Each number is 128 + 24 x the weight over its row's rms, rounded and kept within 0 to 255. Layers, rows and columns count from 0. Numbers have three digits each. The size before them is the row's rms in percent of the matrix's.

# down: layer 13 MLP down (transposed), 512x128, rms 0.296, rows 36-60, columns 0-127
# up: layer 13 MLP up, 512x128, rms 0.312, rows 37-60, columns 0-127
down36 102:088111119136139143127095086091129124135127072101116109135102126137170107127158137130119141136112162123147129112122116089140142173098142122115135178161162106112124131114106126129118094143131102069147094135128132084148134144132165126120148135127132075114163100145136101112139150165109136073130109108159088122096149163125130094146123138119108135099095177134120142147117176136129145079076
up37 103:108163110131149155108095102160146154096142116145112150136130115071146155145176161142145120138129149120128157145087112120103133132138166122078096101070108141139123130096150147158117149145141122128111114174095130132115132097143156124125128125113115080112142142124156146148109062154143143178152151095098131152120138071160131103149164161132108128131149140084102130135106130106148129145100
down37 103:166160139100118108099162123143131132143114141111184113080116112132136131156135161123129132151153131096133159125098137128085137140143076116111178120091128104072124151143141120106161123114105096108169101152136145144127141131165102111182110121153132097138141153117160090156123108103132104122081131134142122144108114088124099135099145120127154175148141168120117158070108117110087114116111
up38 101:111127105154162161106125147142122134107140172137139119078140103112179161146131171117137152149103088131164113163122107095134094131134144129101126108121124129178157113182117097152166136114103154135090126136117159112146136123154131130102163077123160092104106119148142149141127146121120098162153073131133120096149102099138090122107127117141117132132147166123112099088153115189125099114137
down38 114:060164144131104142102136123073168108153168148125101130113104122145127114093166104088154158099173135108124127149140110108123095104147150095126126159144146166120124104142112131155158142152158136125106123135114147141136114146161142068137169090134121100135188108125126139154095146091132148154108129126142125158119108132090130112116147123144155093163108146115129110157124135107130086142177
up39 092:150147142135126122134134146133125124141161084118140116136162176105157153128131134165132138057135123111133114120123148131102089091114173172150129125116119128151167145132081121138130117127150107126071135112136167135111146147135113116133122097208134095113130092131083116100083128121144150152089119115125182146144122144149161174110122128133067120148133138133130140127109138145112125179149
down39 090:154137131138112164112133140142132131114147174126125096095130176123144103138088094134085146100123108133131131155157132077114095110132086152126075104138121136127145125125120120128142170144112131123097090095114158140107135122104126134134088134129129139139145123131128138203170150141185106153110141179117137103095183079119142144096119113143153118144098088112174139136111145140099130141159
up40 103:159106158125114058107129130158163164102138110117108110133134132135115157079125132123082156154171099142126137151135157156167135106104119132127128142106205115117132103111113124176152114140121124104109155115118120124152150091162128137112133124097152115156126152075158136131132151150126153094164105101098178120141081143127121155161138113109141142102113145077156123110104104139134107122123
down40 104:089139144131124162103156167122117129139163173108116106139145150085111117139187144093105137113146130154153098129162159126129109073108151144127100110094138157163111082126102144159140119104183145140131097138108159125106137128148113124120108106160177100142135129158136114086123110092157148117082113122129141123125126131115135124134147092118118141176064139091160150131145092133115120128100
up41 112:136126078144123106079177153107112112118156130167133117131145126131112120149151120102128119117096107146170166118149158122133143133128120102099135108119143128116139080142100093143156122147117163168129131106143091150103171153175109130101140134102134169083072090095126127094110178119162114118130147157118147080137145123128163117174127131132160087107122113124139165145152122158143097126136
down41 117:109130095086094148165138162113140115102109135139165172106113092121138183130111095098120122108125111134121140115126131104115183094119134137128171104111175137136128139149166137179102106116137132126122107135123116073160128086103144118151146132117135155104081154127113150117075166133129133128134146123119127143117141127159174124086150157138141117143090169133154153114174081136135127088133
up42 097:116137117141123122132142159099120092113104102131129117178072114184149092137154135131121130134134124111134119190114111169164119136171124111160119123118126141134154130144189138111135128140172104141133125104162130073136145119152162156143116141122108142135129120163172189118146145131129103090112159142113148075156131115101126122127128146108112123154128163123074073166126145140123148096138
down42 103:125125131105124127114143079132125109113136150110140150110148107185108145117152094074149167168125112126140155138133142128128092158117115134177135122133112116115077137122069123155126085135108135148099113142129106169132106157109137131112131085132147118096122122113090149115117156134169152126133109121141116149137141167122100117092128122091106145163184114130167075165097114100080164116115
up43 112:138147128122157121124112118130145169131129092120098107151123149128135141073115157085158125145150049151158140144161122146127138105089124111136111157146124125111100130172073133146146094145104134164131140150141160142099133164112097111084140127118120138100132134127146126096112122110140132143155110101091081127152113144146111148119146097128163105098132124124199091150117097130164094158157
down43 107:122100170078124131185144135112145108102094165102127086137103133121122130107082114064150129121168114095153115115175138109138132108117110107175144141111122106140113151148125114147153119121122107137118129106138166151067104085125115107139130085164092132103165112201141133121142145105134135146168129125116096119135144109159134123121115130163151133122091151125110123136105172153128127143148
up44 101:118107140132090144124116068144113103115130110116112134133152148137143121120119137105120115125124112135166110059135132133129128119152112151128125159104122123135103164156088127139115086148123184131157136147142111177206119142118108129135171142120155133113181081108082071110138145131088127137107134112121105114125112137122123122098147137128071130145130129077123108155141162139159105165156
down44 094:128162146107134139113142165097163118146136113133129112168121123143112146143132113151144143179105131140162119088123119157138098110183078089123188140121162179128121118082157141153087126129120134133116133179137100095117121149143154123136158139159146135108155144126129121139138115109101130113097086106140122085122108141127149159158075128114103144160071097104090153101113111151113128129110
up45 109:168154159124115164124143146113110111132106093130142171164137096136153132131191132145150077102136156119122097176068129151174132116112146118095121132126113117105094135135130133132122142148151144100156131133158134158063162098124150120129141113115059095150175132136116142117134129121124121090160126142098112131109102157128131168153121149104117117103141142088134121096110128104164164111136
down45 107:088116164123112152102128130161147131105087141151159096099133101087160099118130127122163099138116129104116150107118140146150192123152126121110145138112162074102118138116144134158115117118136103126147123109126123181112144111106089136143130137163101133117150115156098120149128133150148112137106184093120172122163114127096121092131141119082088135156109195153126112180096114094114122125138
up46 105:116109126157111173111068126123145124131113141110116122114125105168112149113169118099144074137140052132083114139106131150120153170121144141118137096145099075156129141070143142118160135100131169138119113132113055116116116099109166149138114114140151153125141091144119150159098137138091121148149119152118138096111124107127132092152133144096165108154132128160152140139101152119114117148127
down46 106:114177129120124108143152116128145140060158146121101134133097104157156168172074124147117126102149105118130122127210157105146141123136149120099148152153111116135084125107192122133141118117145146115109129131157139120166091118116157117135123147131124087124109163123118126178135159134085097097140159117134161130114138140132157142147136073160126153157107132120157109147116106151101113136123
up47 095:129128140127116117210124133150135137123086142118150098161164127161176114108139112152136120156162128165135116103150120123141144124092106154152126117133117146086122091120146119111117125101138124162107118162097112158151174105099099132106131110135144085117140094087106133132147145059096148119121133096062132149099146141122132091128138143099160130139157164130137131119097104085142096138131
down47 098:145161146105133164180109105158113125137096091155120118111132094132165120134100121180103091164117104129143139138121150149105105157127103090104095117129106098137088104134165105115146157144123105127091108135117104147135120115125132124139111103139186124133138145119135109147106122117137114140089173162135161106114138130144123139145126090153084134110113118128173087143168161088080158081157
up48 096:119150134105122112170109151120201130084162151124121102139164098105117126108135120129120122166104119164123132140138085122142089131146166123103085120131134105159163113140129096149163136157146119094123107135099126174116130101139096136094097113121097130143132105123137118163141127135105137136128119107102081101192142146180141168128107160106129140099111112095125128128109155127133067098093
down48 101:105105108121193134122119137142132097120137149103138139129139164094127148157130148149125152105109184136112128100113092165113148157096120122140153136141110138124137087079086075113140129154183144138138143148138109163085095141124109126087110148101119128105136112114075106121116170095127105172129101125115114138110117154118133142163137119155100131172111167153096148152139163132119138150169
up49 101:094186098143140191114143151131143134124139126133148147134146132106123166149102132130130088130142099106133155145111153145164119145121115125105120102093072102142125074103129113137115124167150115143149126152163102138153130099137119130138144118176170103128128072100140129169137122152133136160114102120145120118097144082176117144117078121126158146143086141122149083145120155133080135102098
down49 096:133116119150115149158140179169093108104111155134087106115105129095140184143143100135104116104118183113112157136141107146128112121127144143149083137130129117077130159150118145119169130146126126109117120165120147137120104092128138134129093117160142127123087164173107118141105123097120083070132140137149140091115116151140131093142117094129134061105106110096130104126118151168183126118117
up50 101:157131147089128117121120177131081144113083125106125111168162135147094169124138171114131123123141109145094157132076092085143158174149111155140159139120135099113112130154157163105157106101156134151200141134118113157155147145122111115177165101107196143094131136116152154150102121125115124141122128118146134114113112127121157126142106130153101111149100105146110094117104112142144136128118
down50 101:172175084108111134157116122150135133132118142138206111137165148084106165129176113120127149150143164146183117135148104138094113095143133141179136138135141177111125127129117139153124112130127147139131105140159156132135108073111106116103095180141135166115117130147132137076103132158087131117122142135148132192126159138136114148111144156142140130130136108139120158130137124086138166120113
up51 096:159148099142170147099123110171145085156139090118123160162137127154150154119124137126140101160129128159124122122126131151149114100102155093157101091126150117085114132123166151118073143123095137127105091141151095151090139117121119152121105147140106133114187147121130110129107131137107112136158156125081102158142120114114174152110117158128087129170131106099118158125122086166126154187140
down51 099:146089141121138129169146142094102146106151111127131085115102125120138118125153074148091123123101096162102096119140145098125128072129122137124129115104160122168079146115129103126108152144118135144136147193141135149132161109070118068138120158174114133175148124122143104119143112119134076159128164104135149149134106138079141091097156107145125086150100126134129098131113123134145115143124
up52 105:134147148119111173149128088130119119112126180078140136105128077133106119104133138136123149135117135125136105150079121143116111129163144082149150134170136143143125145140122076137120114185078166113187135107123109114122107171145157143127131089154145162106104085084115107110080109118142131145104134131099164133148134116126139111155159098133125110098147130077119127157135167109146110113141
down52 105:108160110125134107136128113108136104141190124121151092154134134139112142120149088125157141092105140121099124108113115120126129137084104130100100130142093094108126150127152165107132116104128142151160127096143149184133091113152167154136101157127154094146115128127151069116147084130114125129091139094133103111081148124140109170122114164124133105165137174135090142082155097146101101088099
up53 096:170152113139135153150103131142153107168132151136127130143139099118102148149170145142136136105112104094145122140153110123170141095113156085132101176108157140121088133119153121138125117118167098124146142129144094154152103099147157174105127142110075112136155156133111083160100165067148114084103143108086138084129145133098139153125117129162121123092149149107110103117106161144116126087142
down53 098:082149148125134159094143129183163100096130117135098098105142139137116131161108151133128146123089116160141122128154183095150096137122144127093105151121112132132103134113131107141137138151135111106099118094115112080132128107071106169166101104145112124116183130151077188149131141096132132117150102133132141141105151132104148125105136112116119124142096132129112191148117117075166129115100
up54 108:115149138110164099123144140140118093099107139111138137147114084165134116166127162154111104127173107122122118132119138100177157096094115119192121144167168123133125118163102111118129072131111135143065101160162133122159119147138091115154112162092125133118110092132119121144096169148111146146174153153114121127141147127120140103155111116134156146105121138105114089132163153126122168163160
down54 096:147089174128148125120177171164114142109119149164157137149106140157126136110117144119112138101121174156145101144101075142111130157160126122161126114159107156140142102095163061121114102140100142105131165093103145124094131102126116128133069133122105107122117147122140139113157139169142103100093091132121136130118106178142141131133119103101151127147169090150144107085111147136137137106157
up55 107:132194119132119137155134136146167080142107172127106076150143114127139115127159144130092097154121131122131101105155129126126188103137117142074131123118123113149163107135133132149139117146156118091097162153104149128151093116126107093154161061100087143106102101162133152138138136133113114147119162159133153101126166112147105149160129115138135111173126147088130122154102113135082134112145
down55 110:161133130119148115105110115147157175115094157081078151116182096120128137134130146131118097172110090116083165133164121147149155137132119113127073102088150116170108125138087123134163180147140147143125137087144112109103148142112142139104143138120110128139097138107141116132117121125161110127158129171086096109195128080128106136133170127143135156124103142117147138120140153123131145116099
up56 107:147142163132101110158123145114076127126114158123141099116143121090111141119154160144121132122100146102092085112150113128147149103139121112109117130123121132153141154190131104130130132065152126132162121150108161133099124175156136167117136162107142153090103135126130095137108137147104145136111151110136106153119138137107122132163090069143131162099091119101056158072135113109112110118100
down56 106:156107142117104133143151140091089157117147124128132061136099136112118115173129108097150118100145160116100099085156092140149112158148111140175152154138180126150107124147155158145111109096096122109151123177142142109101116131146138113151118140156126104121122166139124100105165121139147150106148101087149146121083129134078165109097116126116095131130131101073118125105116084115101150118117
up57 106:119141142130099142147118119116149115122119107157134141160103143088099130120153120134133113137138148091147113127122116181158135114143181117131158159160155125120121135134122094134129109172077119070120125095117086124116113104114169109121141143126120125134147084097138101069123129124108133131112111099106120121113126148166138183124137090120121190106141104103170122072139120130185139171158
down57 118:139100108137087094081096133133099089095071059132100155101119092147133121150161138064123160158149105140144140111115125131140143099148130133133110106158131159111110151121108159072135124130141124115117142105151114167105104111113125127114092158164151117097135157110133159114129131119136128140154118159159070122122135101123138128125141139122151098127154155137128148111115127108060118089130
up58 093:139120153128134147125124135134098169143117140112072137129190120138107103133168159089158123138087123086179104118096105158117089086120144102113144124124142119096141089080110138097146108132147118079115112142120114141092148173154168106134163136138148092165132124168137126147102130111124105151126155119120143132121120072137108091148152148129081111119153138147106123137136142152164158130109
down58 098:092112119123162156127168111129081162102161115119199104146114135168132127136125120170131132133107152175116130144177174125164142153151100149144121129131122113120104140101162110122128123139131129094180133162153141139101153161128086121143109113104166166121123097114118122174152124122127145103110119153132118117161129163115095071156147167140114132135163152135119154085144165107117130122131
up59 104:126108123116112162142119119063100112169128159100087090157155162122121165130116150158107131157170160165122122122158162133131115196128091186120105056130105143150123149142076129160120137131147118183096112106108130144111143156117136143154117150130143125093106133106152131142103142107126117098137160122147108102096115134140138134141111097106124123118100144112131131132106099123161145155128
down59 100:114153088129150148120105132121137120120122140142156123181127135159159082167128100140106103163125135150173117125122112120144135108168085129154158128110142078120115113116135121119098115147115082138141131107130116084129159155141083142141129131120118143134159131112130166132149069106163081165091112149120091125143117143141147144074092098140127127148140112157162150106158149145105165112185
up60 105:146087104142114104146116154137121128059131127108162110136126100120135111169211111138135086175189145145119124110104101122114133147143092124131154098125131121143172131110113131124117142085120119158093158115106087118123149099134123155127149102125125117126146089157129105123149189137109124128139150129139135151183134134117126156142098160114138164145111077121149141122135165154163133134116
down60 100:180151153088127168143161184139137106165103114090128128128122132149092134133138110158079138098103183155123135148146115123109086096093116140102132124181121132126124115122153142118140146139136121117136128132117139106141113135102122150174145125129071118173112151129132119113143137135116101193116131152124085112140107111128159122125153097137072118136100143131137135210123134105128151139138